From a checkpoint of a small transformer trained on Wikipedia.
Size: 8 layers, 21.3M parameters.
Architecture: LayerNorm before each block, tied embeddings.
Each number is 500 + 50 x the weight over its row's rms, rounded and kept within 0 to 999. Layers, rows and columns count from 0. Numbers have three digits each. The size before them is the row's rms in percent of the matrix's.

# q: layer 4 attention query, 512x512, rms 0.0171, rows 450-511, columns 64-127
# k: layer 4 attention key, 512x512, rms 0.014, rows 450-511, columns 64-127
# v: layer 4 attention value, 512x512, rms 0.00977, rows 384-421, columns 64-127
# o: layer 4 attention output (transposed), 512x512, rms 0.0182, rows 384-421, columns 64-127
q450 074:529552602485488501616427438513438552550406455428479472485376579478428604442518417548512444451518464502543461535438419575516494450489548509589424506442544456505563630491429507483463448526530392
k450 088:450406417458504464605445518492484469511502442466503570446450491502515512396560492495535452543500527460451405498453520553526445595375578499558474444518515544463458488536470516534481506494438511
q451 064:454469498579475467418457475537524471371478459445444519634521423435573537461488475504468497569505472475407509372534566445435481424518501570449480512523461488433476555518544473445421560483480504
k451 071:399508451462489561504461552522499466450558544506483563494447535494506553469454513507364542509441454520505359466510527496385566547489458487559492479473522536478528509468460466772544528444513430
q452 068:505464433548572391377562501354445428457524504521454443474583481379427378590487489479547443517495569478522531449529528500540503501474493507440531476563550459479454488578447516460594472561529503
k452 075:575563509465479480487489490489464544478544536458532491497495519565571504455592517460761497462540431527504647485522554523587504409431523494432562509567481474521502532442532446312438546513479521
q453 076:465364423463616498456469579570482442512438392508499501533473563568507494509502537371431482502459502431414511512487482420440516523482493381537444436546486468500502482483573533517502483388510452
k453 081:434557537489455499453429477485576533488551452541505582472536553433482482487488543538402554547445493443385417409484469485502549496630543525589575484482433563409538498486474518576533512509433501
q454 070:483502513488492489553451474652516496477536515468603601526411466568597507438560593499440449537507444542497479469505520470477544517554500473554487544466483605504580535394543462471424520505469515
k454 080:447502421499566501466463564516491504489574490500511525511495512395535534533431526558364504472481595559534376486541533417373516517588532419549492494454555505416465464495477497683604543528622526
q455 069:509468544507534473580543574443442457512437509428437530458522513467499458569425497407456452497566619564536449397481460552544524536501542512616475534572514451491498488576414502547588545504594452
k455 076:613509529489517454513453469437466530465482519510538425526511539584573474424571471554576480501539517551507567466547469480561488517529545509504562468543520432525503500471556493360498518445475415
q456 065:488604530582492491500501577383593483471593494509390426574449484468453397560463485591494544493473512489525552491502529488524487489589464453537544567547500529590408456553496567469532486502543537
k456 069:559540508525510474546551479516471506465525519520486481576461429552509517479540484460559537457542465459499615512492555582525474422458492587391490451493445467562502440495624383327356479478489529
q457 066:498525495539542439453511563493460433536363497497554567375538500533514458514511477440551493493466607573543510465504516546489480530383483525500512491539543474493491453519471548569532558467545515
k457 076:544519575483485497474431355460516518542539552575533384587562491537536514488499463488591453433548486512458600514460499492565472403491481493454528494552458435568453474514554597468477503455428450
q458 085:551548534543564495448532523498550533517570476591523517455495485555553435506521607403497489544500487483493504486593512479539559537565513484492511525526426562561540479518542485498404497495443514
k458 095:526580540446526522471421572569546540442503569476601492617396521513515506427495433609613490464520547542567507447481519408510544450522475405495511442482520529451539399505504553399476523545508497
q459 073:534521514460512512566520530415531483505399535536494366538479493469463428411464498542555548507461453530613525585453424539547553526545539511509507501526609441545440417578450455513473501534580511
k459 075:466568492504477451533535460496419556452475472487511466519427442543549487452563515436548479454448464435465558495447497562578449474458542578433480438503448512576458482526548506351337449462409560
q460 062:484469501511482539433520455609528523526467519548531513529431466509447579485417569557540467454471426427357491563475581429424511406482534486390470557435477536572518445498577425460483568519450538
k460 072:428510477542547498470489558495549501504539514531460620515467572518384572461485560467404500498491553486502389546465503462421555544566544452569437531584550535419509524525488487588559559491530512
q461 075:528541549481485497603522541508620469459478536540501423499414579572607415438447517567568484533553461536597544514499480473580545464569536405497537608578452523535452516519563392456356435512601523
k461 077:552577478503513469479501526466480506498549519545526510540406466537491491559568559563598463461545532488449685467429590444542408480402481479379537480541521512536424468529626541326477502503482526
q462 063:507400481484495482557470531509489545561463531516489545451410519560450433595508425485498434551439520439596502489380464463479507573529548406616484470596460480460454532497503557541575480520483510
k462 071:564506562508557424489481460430453494514559454519546401522542533465546455467589459448515510460576475474439573492482566515585469442402468532453537464553434467530564483487583460429463463526484554
q463 070:576586525421500525602491530506534486530405466494471430494402607441550419412467542430529450556565501483509531576503402508526539565551503449567489512607557541538514512473570416505485475512550507
k463 074:628606521526510511462475505474532525532517509569534456533493428520501488480497492544689428433479549442463656483469524519606446465412506526485526509518485497487403482506567530282473484502444563
q464 085:475538587529595535440491538524545481464501548542516531463549592482492510604462435516424523455497601451547471388596483503501530532514433514598545537498418426430509573469464598572569509535545510
k464 084:606474551519424519486557511446529458486497491562443451528526559472556534529435504511539553518525523536497487574545484453479580539591505519514476532559554501518478498460469449492574542454510423
q465 072:558439556471455458470558387464538543568473417453450418540541509499554481444449486537556446495434441523417488454589469493508502454517540450425529577469630524533533549530485424495473436485496459
k465 077:549480470488477496525534434505492532589537486463465519424467478494518541492522527563672601459537471450569726515497519511534508521398452501409534550542459536539437429468499460287501522474481478
q466 077:495554485444563507530484490452556415528517481475543512520464528524549509419396511526490441494436508495513508514542451570520405437500505565505449465426557480504431480574453436483405442489515462
k466 082:411511489488506531592468483556523492526465563563530538461459435528541498529579464531375516562441491470546435421478487476464504463443421450556520481466464517495534523523531564601503526504434455
q467 076:513439489491535422481471520527547508455524526437544418542547547515524455416513585457541456564577510505467482450472465453506564451609581493518474515478495535459510532566531329476435491489474504
k467 080:622537483454521456462467527501491536464487618477586478490488423461493515388556531476688494406476470509545646428539591476561555491379536462457567461559508472458420441465513524327518550545533574
q468 079:529523543467411565524451589532550534494483421526427418532423609513428556448424519549576541466489504442541515623441479423521539489508484421545519535528497466480526496537503521429504506543511458
k468 084:544532510560488509462534505484512572459462436515512480439482502518382512554531551440623446505498557409389593505484514522557396485401529558419493472517530488523435477562468504358452444500516582
q469 094:443497519510453509583490484503496436519451552474458491531584579465486516545430508556413561502486505558589378501582464502455475549590476476586498430471446517417589501523400483621569485486484453
k469 086:595422534493474473511490495512516504493460435467467453487545542494517541501501532486466515439558569530548476563530424453520450549502490521548479485449503505476553486461476440479511497485555414
q470 065:535595594545484493395550476566444467462500470503533564526508446448498493602471514537497544493520495409485526554493558450431522523433533560456548531450484428542491545442537524416511506607520585
k470 073:353505516512544582503563520514535495439494465533475547512499557464525504491428476461275499525465476473462429453518489472396500546583491426477457527516489513491497485528508509690533529508486420
q471 071:525385461505600571520475560502500479522463442423438447605513558545436483556478462495460513498483496418499521617525520461432477600546490482403464455464551451532456466488459564518542502426559485
k471 077:397488452516433506535531429510561526464538516525502537486622548441457505554470472503323538522445512484434431480479520486563537495537521524511474459440499542546560594517538502598534494430448479
q472 069:466472523494538533488483465494487574580597403543476595469486512481507503497484488370458497481526451453389525519515486485464488489428490462460443507446436482502507463463581570500502517485539483
k472 074:425497517479503518429447549548540552487458507516513553477485552487427509482441473538345467586430523496462304490507438437435517500585524499602521504482526534405550556533508502640501494526471469
q473 068:502475517466439493579467488453536495567493419441393532479513574539508494487559458541581554523487431587608496555487426512467487476618446454558465539567468499514466584514525435508502431491489440
k473 073:646519483517467494473566477466439500504478464525519400511560545521497473468519559499593451524572491431439662520499495561581397436447470579432504458513513429580524516584536449272490420464512542
q474 077:423477387497530519523547504489551416465566529469571624509523445554603507572477546452423523517459572519488455461522595485419436566517486419437493456492426565469519463499470530520474524388420478
k474 077:454478528489491480506460480515519533470526539554534521569525552500471527543442471526363518600491480511525350529510457426471545448665473448617486477472525530455538479488500483690581506509559425
q475 078:411463478471541471438426508550438500420573516455493555542543489491463459580548508503436463506482503468446447404483530390415560475471468467554496384488458562496500509381512571538495466441455546
k475 079:503498497479477464479507549498523492490475466506525555499575528494493545504454511517322513559533529491457332502621505460461552544655464525557499534477478488424552480502520482644596522502501508
q476 064:452515489458447463484570568401572494450415452494485484475398502483533445410398505550494514461456550542422540476436508487448501495457470387539517500609589460410491486493592478471571540485597527
k476 072:647489526515485497418520537511522616494514541535507445520474505585498441497558528477600523451507457541552680544474497558590472487490436520533480503578458528537396497469549470364473487499459460
q477 080:543431500545558527527500508536499401399521509494463366516529538533535486605495522534470509508557577538513503515585498409504558604638488434547504538572508465454511523448472517556581487480453451
k477 091:598451443575447408519519463454567505444502497500458485481506485522517447427488514444629619491511541505512585523532516432503480467591497489426549490453482479514484463455484410403537540476533495
q478 084:561498481522553497406431537497503509489573525581464543392511473510544529629497476536521495452554530532505539546650494394478547585542517435545528562435367497498480377426491603427606464547448506
k478 083:604534532520422439470588511467516497457486426475490484509558470450486442520524561544682443532520483454427719546534549462553415460435500483394517525516476473517454558508498473270500441529521578
q479 080:551542499488408473474533495431549506488558453531470498418470483461543476557429508514588546449489545504385576501598515432474483464437498476507521533520537485499466441495545497406567637488516543
k479 085:530549528502437504484565524514501581500496523504494491523412464517467486520569536528683539541440434487470674583484544554521493485438472518417463536571529489520454502502525482303423453504489502
q480 070:502626457507523479478529537402426437480569530468456412433512527414476430549441465497514481459502541487428548461529551437527530558451495493471549507559590475550423461534462598493621498501537519
k480 074:550538595493433465495473520500497563446487485436555469557442537583525455490531432456586466427537494513473632513452490544584488434506531611421505465567515500511429505489612501415347480519451458
q481 079:548542547529488514482499491466511558480522588385448456529534559518430558504601488604558492537458494498547481513428531537530494426524519598568521447508516513486576605611395468474501512584463425
k481 091:478446476482553495576449505473495556541390555479551490468504446530504515412580459479508502505497514550522382550474496506579498515368465467499403447480530474527526454493492512525426489535464512
q482 081:538499486527477492358546520496548498471441473581499416520505452550572545517458497496567492496523497526405560504563501461538456468510550526325518583512544433582407495540533406457516523489529542
k482 082:551516540543497509426553455512488457489554513488503459584469471521509455514536481441648502472466489469452726499478546580506506478448518572414521504567488526530426504546546522352520490463534487
q483 075:498448549464475504512461575547553585536471520605526552466484533618515562443512462514508506490466506464491456513423436512602487474534476551487525482444455525535500440561570527514454451512524564
k483 078:556473553544485465474535551493443477522482425468527448536534477488461509566529539454482463435602518513414606405444473466504461484442521488507519567576455422520454489579520509414463420522518594
q484 070:486553525499579490620498556535473589561444500542483569534441525505470529406532491466502571494551491471490494584389468489440575439520519443546424457525506428536478536406532467530464497504573517
k484 081:456492424431509465537509594490534460533478432509448542479507578501445512458520530537388530516353487521478405474506515496503437556525541562574495483482534515376473477523510505645514456475450499
q485 064:468405578499501549553523477628579503472485472568527474535525555561590556447473506445411576500440462565406487500511555461439511549486459453502456464499466472507526462402541461500523527445460526
k485 072:498466492464433530464470548480555499494508510539513576435453517482457495517406528506333594506480555512554365500501455434453602548640486532535477529447520598479573527557471501647522533480534483
q486 079:509419541464432482553551478569560541389489455574491431531503513505544523536472516499573478501543473475423503523548481396488539499513462431512486512584547471489560514441552469448482490454548479
k486 083:636568508524427478446523502516514511507523441490413529407405509447435465518504553428604526489538472395415744484524485483525475553489492560395534535514517492539445459556495487314529470519532572
q487 076:522360517389491479566465423515462542564427531527561481415559445513492504392429493513495503527503487557486460486504488582541452465445487561520535543450564549475542399491558518512417543583541534
k487 083:532493531494538477511437470504370525547432523465522438549530424482528507510590456585487450496593506550519605481519484578514533530478533404496521533498524514529437495490400545475486475507503531
q488 078:475601464533523499490558513543559483483478609483538604456418568520578429572458549449437526492433512464521521474546492509522503509515497526491562558538479520534530598509563490545460456512468565
k488 079:490486453483586549484512542528522496477531513504545490556534565482577524549468515501354502522493570520518365497454498464449539440530489492553506464498522499472546510491572556694570557495560448
q489 061:505545467525564492551444552510482542601486519460477578394481432539412508587532422527516468490546524460592524450430452574570452521540455566457513500558480514542413449499498529496526426530462524
k489 072:457495529466589462587469399422419395459513465525502421540516501510586440484530488477542461438576525533417567483479557511552405473414504509489531527481393431550467481484570464404464445530449536
q490 072:548435589424560525586469499530514557455372502501472432562436549546474507394523485487559479474521489529520420573512352528531517447542536462511436559516528509553531544540491398527379500468583429
k490 080:561479458487500458556446490460506544572504450522511533532481487537474491450547526531551457457517542482436566456413484472573418568418525496572545469478556455421487427538522548365539505465384507
q491 070:518388418452582510486540472488464508591431556517476490497574437538437459485516485519480498558520421433550466596445495511563529534536490475421510489563502521554424416498463525518567483516556452
k491 082:482423502499585415518472413483470484542448496469475423502561461507452502455548432425468505452586486483476527498485480539519433476441550497437569520526370442574519459521493460458473474505422562
q492 070:519410455429473516486424502441508559504449469528430497491526423532488538489484448571538502526524512551548549568488434468544542540578496485444492537591432554504451476485501568467532420423502461
k492 074:510456511539498490459456427474433545491519461442439438520521500487530469480562485477645481461571431462418716533506525558550446447403452522413494524501511472543452515516498530312480426552464542
q493 071:464452509490437462532481449497533511481459437658413496537420598448486542444407474512488533474532470500463443519455445555526526464576474514522505450514508454488508558616520394533506513432557506
k493 075:652528490539446531480551483454454508567543427488487480498493461465443535507513557473598501443553478498517599487503466500489470549468520534520508550478532446493520471491485495332539472464488515
q494 077:502487470454514537422487467532449567611529564540491510454579414498518443571538471516528526546481463421435543527526597466543540525438457509357522507550531480566442452386527527500561467584553576
k494 090:410455529573551530467578467474509451525494493523452464499548558417485495574428475482483551517455484522502536531487506490434478508525540515336497540490439467518439578499502476604525497559518461
q495 078:483476466470525485442520509541511537476437497561507497499533444501474492527482405472522557521431507485483478437493559475516495417484491597365561468464506480497470412513553538535522513499541549
k495 088:492495517550512549472563456447461458532569468522417411514547524448505508594521520485450552430548490496518583501517471571479524513445435559411517549534460446553467556507508453520483465510538505
q496 074:499494445475576547479505518545554443452531482502498439580489533557572502467464542438454484486577551546420533517612524460422484502494531435503490482496475509514542498480498468456469522481444437
k496 078:487521528521475518428467507546579479473559531500496611470412519518446524462489543560518552532416500501550443519508517427515575540591503454472477444431518516449500527485482537574603537520539460
q497 081:546399420533536533537482513481465517613487523510487447500493472539475529487503489485553451437524503576486465592469440550613442474487546465543497481437512434502521485576484463443547550471523438
k497 088:537524486478540474498485499436535561609484521421561548495454462518495442465599503481587472531472514524546634531474500547510521474468554498584461472504497523457446472523468552315500508464429479
q498 080:527609507519543469456454544470604540437538538546495495420444604470479435512473475580521581437508620492484498525497570456511537532537515498501553460469472430507424599548429474473587474558563549
k498 082:629528524489543469485615611501538474546500521502489494506455456505500440561535570432721484444421496499482634545515562498514497434364525531397470516567485432584437510503538457300471463515506471
q499 077:508513495492473528434443507577433599555483532492546529494525409556438519527583436506544448507387464522488519510484572512471481447412420467481490511531459487584531443433525549471456572606462616
k499 078:334494464463554579445544475449521450513504395485479547475540526452535552574486530444380467536517544491469410505480512511441504522469581474511451538460429528486436534450467584689535471484524455
q500 069:561526393493482481492512512442467574586533523510499466440477421507429409489430490477570459496486519541484545539465539502518464506453449504448465506566503491559392391534543518480503476542571590
k500 073:508499558490546481505502447493471483535503494456463400470457456510539510498562459521591450477538456447465637529472520540518442425377515592418533561488414511541478477474511515424410456534463544
q501 073:484412408486618522487485560522501496598537500447592559486524475592478446528586516493466506597541483434513463583440527501552462566509525500444535429534488514560468436487492550559496438441500534
k501 089:370473462481580514515475485448492440475492644474472491481605484406490532509421433396330498483481508543418384517527543480473519404519500472485512491465421477474541526514453491695560492521500526
q502 067:507546543439494454522383505538531528487511538535437598425470519578510470484476474542538522515504469499597508497425535420568547529494425464588558546527450490449477455395587545486497443502556516
k502 072:529452521497532510423551507471521472536478443530464432553480485478492487536483477468608442476509468475435658498475544511561439463434517509364515537549475438528361508562479507438503448540479548
q503 077:458483421501559486504471531604381518492517540508552643455432472537470468521529474469452487513506538544597434527410546478411527489467520494507496473487381504463507466453549577542497530581475516
k503 083:423467476511581504411495505489468460459552450546510411498605513440494601577454560563311383592515534525498353470495448483510477434553519511613468513517504461467514569472531536734548497513562552
q504 078:477511454516524503566480565441457516524518502500498457435467556505434435486554473482509418514558470403495497530360464521585561536457536463469468510569558487548499524511545516510421461494595515
k504 091:478565503451493426464462530484464535478458520467505459524421548502471467475502465449505436500448510467428464458520492464552446435474584559536540501524527460455471453604589489432475486532431593
q505 077:456509536422581532366485538523603512451494521489455451576506635483511518573436530509476575473465511386474468466564542360417568562607457446502568479603399526515569540544474530503567471523462521
k505 089:619466543542445493513515496540540576488522435572436500473460504475443543510399490553585578438488562463540498556517489448543528532566491478482508461486523464523530512535524431465522536456522476
q506 074:513516563481493514486444500526475435532540483465530489595410553471476503560574569520489459514541568399490476554443558407387508575519510443546495479523500538484516512444453536478540539460430501
k506 077:524495577534409487498502536541547506415465513491467609432509500520413534462452563465466525500469504448480393491578488500510580569609510460464447496457525500407494506545503428587485528487521518
q507 069:482652559556391496510540443488517520502545485491439518497422517503423572501455513543552586403451503535457432524455492504435504466424481435562447471469528492507540585530478491503563571529434464
k507 079:489474558518441523505514518511554534475435419499522614472424614557499489488484535429424465572465518495485405599441501531507512451539516510580357515517544539456551502538493455547421515489550467
q508 066:496550478483466493536474503519544467467525469509568454498502507577555553492481543563554467428549576531439523508557498500471468532429456565461482440451500498502537493494516516448427549516457484
k508 075:366499493506510480551502602524522554489447514492516628513466476471452508541467520464462510651389519459504451519435537458478449477559469479499436502490581469497490550523515543623518494475451516
q509 083:495494404462525528470514474527447467473440509466511471538540433499472416553547497538592444562484466444492535505470507571494457452504512554450465459556502491548466491527522489473416451522545467
k509 091:267463495524542524528484459477486471472567511490491466528512519459516482429557469505332527535492427452476404431465527572488488520429511467475512469451442501514531466487511524697498539524441559
q510 072:483467521501537507558519459427443500645419468471446562489601500464490526516504525424453447518514491546501442513523400561432497518561511496612417534582501520483554499447474475569508538491507528
k510 079:603493511491472466543489417521480503501486454476487459493522507516488459423473476588546490548559477526523542488494482456526516503603506438565558474489534507455488478500465445454516505513485466
q511 072:532387430478553488515472572574477447511485514463564523491488468556559442525525476455464435578476483580518492462513487567492560449628529480625467534516449548487514478440586464534451451465529506
k511 081:588499517495503475502431473427435539504503513527483436478570457483602486435534383564450482437633457477443545439529496472470504496488468440506573513488566467519520463473446452458491501547495521
v384 092:475586564473429524465523527447411580598633568466501502485541454525439504530457398521529409454478557509430506473446523542437514486510397516479508540554625432580478483523500569460520575525525465
o384 084:377429504486532539555498566428495409451442550531529451518516526534549510430468454467382520517565479489529498524554569528539408496502518458464469454550408507434546476484516538573443405460519596
v385 090:484498542479532523450463511426498496535445524479440525422473545509525467558452596394468381512498511539379490530489499501420481484494584512556461533469432525494486527475491429548521481571608575
o385 082:685427501496513471451443495530515494500533475472532499557534472494488493470578475532693500529498477528507676565470497501549500520462486479472486504506442506452483508532453546398508448496404405
v386 098:435488469466488526483454468501472543466445407454577521522550413565554495565473367541531424395443493513421506502428484543472423421478522585518459451447523523531539421516519565455548561451493564
o386 093:587459600449591470525517563544516455520464453470417485476442522493516659404512620454477465555539492399460473542601507434516506536522565456471550524468482424468496531514512464469520381514475464
v387 087:516463609462481517480519480499528464372403509441528441552471528463497431430446504523494566426535522502518457510512512486503561406585505454547527550482419538503457594536526495508452492559432512
o387 081:671548477496491532418472481483473573542556499510428568464436461516462556587496515496606476493538526490464560452491433410524527459460504550486512457535512504518422523508543482441576541437511475
v388 090:495554559401515491487469546542378483480508488514536405468498567567527542457548413516480463472443533534505516461516480571527445485425443508552484512462477414437442518498464616557549525512490445
o388 084:435571478484543475537435510514582525547456610474500522561379471453502565513478580467481572541436521511529516564558569539441506450584483451418529503511521566581548496468539412518489428456507582
v389 094:453386546593539482470550518468512434587609595552441503485515536435445588503513493445489489433597349487453561470503637502497553506514503383493535458470470456410547431529485477496557433509467449
o389 093:498570516556489484403495480535555606485513480531447507524541444484539474504508484550563508477456530475522489542417471422556517403436541606464492495539481484533436503518496507485427604507494435
v390 100:533547537491503469504522518516474426550642553502614465521466514531367476613492442538450442548480625567554503498560485558538512501519435449499480563542476457490467578467492503488507590480433479
o390 099:432433464442479493490539501440499469525460517550445445517492517511534563459438435456494566500448496409428510469561552546506504462471515544471461458569636486430499448478515554565470555481531568
v391 092:506552519546511481541490515444538475515476522475491471553537561453456462455541455477537547550519470602469544443471496494484585535535462568579540484433544481396509523427521522484489476384455554
o391 087:450531421477547548470514465537522522445547526529553484476510473538480473518457461506461452500545467491582561439476451468562526475500414394497542518486585568607464512481534485560596537522578518
v392 103:503512553489463501501479451530500499426568473369543480534495525373438506548372434510553490581487626501525453534506463475505536522506515512561498547539568512526458601422407571509468526530534530
o392 104:446446486445529588537502513442504455450499545518490468498499480536448483537542499426471519476460426578531501425495486631518501505566456515444456447584494523447564367481462549519571525474516606
v393 108:464590538548549453526485482483474581590551549465505454464472408472516480533516407359462531476646495530450537546541450598439579564473568508506515580478506541546437473525520587465531478581615588
o393 103:511512567559558483556491548531510445427461464485462595567541534539495559485502560542433535500467520556562564534497501442589465518583484483635520389533346538426524555459469440458519550446468428
v394 096:547514527505526459556529505501590440509398571481482539559479530571516449524505534400517536516451461521532466387510497499509508481481448455510531448482519416455475507502456497488433508413379487
o394 092:516504402478360548484500439489478539492623443561559518511491454498468405487519476533524464475582548391469552391446448518470520439462486524427470521495611559571481455531588558526487513559564541
v395 112:432487472463465494418559464542570592516476491526486535442524449503505475530529579424498432581439382402393511525544539551532503513441538469452492526480530545571534498517537485473541493455535573
o395 108:596563560531674504490480512542487530502502534478497480489498532422521492545517481541493451473464527562653402581488513449426565511566477528547500470480491461470497502506405476507474512492465416
v396 100:520503444539491475441500542517607568551446507420532573504582458494450560574554490428503557559558510420474498510558526499507543473464490442425516598500515512484533578462472463501498556455594576
o396 099:496482468539651463438514512508481489498458500598526423567549527457525519490447482499521459455469456549519479568495543375507578479564471541497535504491542440449547439474525555533524468466479442
v397 091:504518468572491527535511524519523480495619477554550495531426502421455536555569469489512538522538455521530559485535456450522536583534495593532462518505512549491474589467416559475529490464491468
o397 086:310524555452531521581530539474529508498451503476515448518491556503539485454446470494339512490442407506531418494495565530471515435528501464460492460506536524522511541432555448641470541543551600
v398 099:533477522494430555515567414499572500574334592536525492591557395526550576468484516485469561482426385445476528521467474447509515486480546517475505499484394598488457446504503507489504485457381520
o398 096:525484459526592475520458477532485559388587473569475524501420522395510456487585478460439388505511582473577504468544376447529493504490538570538503590459544563538507526471518460497460524545570493
v399 096:496431454437553496581525466514558482446455419525459475462482447595445567498599364490500501520499637542455483537476524402485444501550417483518551471483404471493499456488568499502488582440411533
o399 095:456414497486380421431510426530495518572508423501465416489452498474557555451420511552486498560488453471397486511546527542534506496463555569477541605554520482540500479563545486527486467552468481
v400 100:493516504489513497487476539520500548479501542424533482542417421526532490559522545501548500475540650463488475470470462571461518526441511416393498497530472538509498332538603495483455650561544581
o400 093:424463504506472448546523464518488438545458480473430533523600532490476541464546491504395523512471533460497424529582476600460461540524505531615489466496507554399540544502467502510523483440475434
v401 092:496510325507503515517475513551542470457469537571476424501491434584493422556486522433469501531494448456550458468568505450479422459529498540424474599457457524483485452479444567456493460530388434
o401 089:463597515510451533547523522459479531487606460501461588485549467443482494520582506516569530500492581492550539475550535607495424614461439525509515492489457562528521560508479437551488605485462534
v402 089:511466469557528516523427387487489420500504574546413471435526534546549509572453546405518389445490467417487482526560501505523453471476438591494472515495485444507535525540564521468554596455493586
o402 090:378447516474485449467591482503608481462544475466566500515488495475513555445663464491495540532479446500445478555511491598541512514410496434381536517472561484552563420496451555479496476524513470
v403 096:531422547439447442448498465527461500620540613420549547461500471572515512595386611411475435568408504401472481508473560531470532517466596508438467562585437558495600496577495538443547630440555536
o403 090:424449557516577477534545534474515434435509476535484476535605411470505479461640435473440502534458533517519394582451526556486471510552526519470445510441512408395541461456423515561417504591438504
v404 108:485432460504464524470489428505520476481402424523469533533508599523597456419499530490528520551488445446500533523517437419471423448496563495472466496487450534463494537508550392518451432538517497
o404 102:521477535545538477490515482510493458503539473481531549465505491515550431524497577523479473552550486518438462508499526444488580562628446472530497597501500434573537549465529508465559399557455366
v405 106:511377450520558471547457495505442398563403521468479492544444474590526532526492492509485515449444491502495537456481524446446494405457416491530505400515482503447547526468562483473544566415367480
o405 104:568438493472360452433537454558530569513556436533432511454467497412529568382533507507569470549475560366419510475477465480444548470422504584349506571485611506585439444502578455476492513599510539
v406 089:499450514482438538496487552460538603471501577435438524546499450437467555481418552487470531465463481613464393507479525480438550521550507485556529470493528622460453612537413474519527458460449554
o406 086:683493472468552535464462494502479517504512448524527432513498465496455453516507478468687426449534500473549676485469476482444529466430527536460443510474516430511458486490483503496518478514531530
v407 092:493496564519497497452493482448507408508511516511439456624489478464457545471476607447491538583480533564423475535497551527464574471505608553573509586451440520470490533509461554485543471589516590
o407 087:567490490507538470455482523555581544435477494489450541501520473544468542499545475548499538498481440563598526440382434467611582415529487447511536442530480522488466494487483516447573630501526468
v408 107:532443504509508486534523447503476516421568572459556464518519480467474475503526635613513461541516564538513491493478486473529472500498325489542495494526572489475473511430564457525495612428552510
o408 110:466535469428475526437489410459531444542516527556556483474484550522434405516449368509447460445508490466523498421550490637400465445446477524437451502485536545479477449510377603512521507427526474
v409 103:508491489494424523457503604507522575438512408471612529495485494453491429545567532520499527582494500551446487585443453520510504551513540475504521561512498531536494553590518465480470540525509561
o409 095:636505594508519470547458492498430472528451459435458548554546510510467470537488507511526470513520481431493531427489520434500512418620522490491535484542469520512516579420462467469557445507464458
v410 108:471456616428484518392421518508442538517498442458569569549502516516457575532499476483477468480387614496477497529392499498486515496496480544510558457514559471479468442470494505504466468417465478
o410 104:554511359504479476532539509430518459526492531529576460447405525496471512496502431497505507493499557494419564550445507473472542538468507471534482473523502539519519457483546541496499514506475509
v411 100:555530552459442481439448565573505593452563530505493563498476526469481467575477623526498491575424632587488487577392438547451522487554475590507465626516497538523470577512554499496445593472594548
o411 104:445431530478555499553519494437509379541431528434516493540594466503422426462570404447457417487493510506502535458517511612553460529536485455473461433542467624492567496398443503543577483501448453
v412 092:540566482542540495488425425575517461492538574366522540464535492510512550576538485385488526427469460581391537498527472526520535480481464580544476544515446441529533508529455569492530520479468583
o412 091:496429491476483487560565526444501542468468446469539467553463507415543520437530438458449471520533503502569501448575461421505515478560564386427512442473515557533540451392504465502467490483538558
v413 094:529493536460503493546477471525446521463477398485406470533423613564536492414541574511461434508519476451525505493537543435497515486444484492464471490564638448550488480484450505460496549405538466
o413 090:500557519500522534561491521560427457553510517533550538429600440541523425611421568555566510546561530475468507492533591510452444516615455525488480521482418463542514540531548449552436437526450547
v414 095:547504687540483554486553426489406548499534602460504519617516596542510516540543447523510500447542565459517504448417504553499497524555457499504482459505557504471493467602465468490480495475595544
o414 090:314462393518496476512533476493510377531476561560585483490519468562474471519492476467409451516538533539410493530531457519566457496406488458481502470554480551410486462488502607521482454472505416
v415 095:475518500489445544567516514499480492576539554509456458531470467482630399493458448552501513423592335466477508515528504491454596471536489477581516526498431522514495576467533509511478532508528474
o415 094:553432567471505512391496529525451538440484495550454518491542560486531518426438582538460473532607454491563521541558435415552426450455546533452494502466460409486432583533474483485477477498497467
v416 095:524503455513483531466500503481504512429509445511470593547466575412566598465503464488480470518537487613540521507484493481461527520479481518524521482474579554485470533458395534526538462428562482
o416 092:633517512472589535471474518531594542484501517501464432494472478502429476514443561460527556493474458585568527484481491462485643477565494489591475462529534480520461478513528427481619545537515565
v417 096:479491532485469539449445451510511485526339485484501546564592567454440506459519410406479497421393560530528522493444455455474479483517411448532463453449595511414494566557420586526495546451430473
o417 093:463520413524480536554488500473482475419527492526590558505399492418500463502455517461408485554550468473369469516454477462491576462594514509496516606528528538649581458508582493491534396595545579
v418 082:512446431464547557508503453561538507411424485469440519536488491506462517499517547452500602554573543529576510498468516479397617537450496556520535492493390559573468553473480462493413505477480559
o418 076:649471495527449491432525454455415533524539449567486515512538420531453455532504433515582439479542540523514529459474414488590476438498551579557501516516492511441478434527509479486552619540525501
v419 098:482546482471478512501575378512550558564472509449508445464520442529517378535530481397497437480526489430484498522517532522449506485489615402487499450523522493462593447522518453458499564484475546
o419 099:476448498571461514389460517560385497477565486579452548519579450490549515534491520621543531542571522442472516543512506470536449563538471584463511573533442455475468477537394557489457437455402456
v420 084:516516445479515475473461414509505443449450554443500461551486596429462510448413515541501590593406563394486462558428522481474618508490470499554528422466447494572533464461508470504396588486506567
o420 081:576421519524541430404537439452533540483522500533548532483441430544483504541551403511507491466481472616520466465485420483498614435456531543530509476543572515441531432474452601466555591558566535
v421 100:525528389587505498597541446462536485422505525522424445461522426427541450457430560517525588513550442520513496575541494517547504466554485549527525489427425493479553478559499399492430474522419448
o421 098:440474594502370547461498459503460526455561486542491556477614495528441481549619474483527461467467503492519483407498420588496404588464479522483533579445470488567535449500442520444525526501538500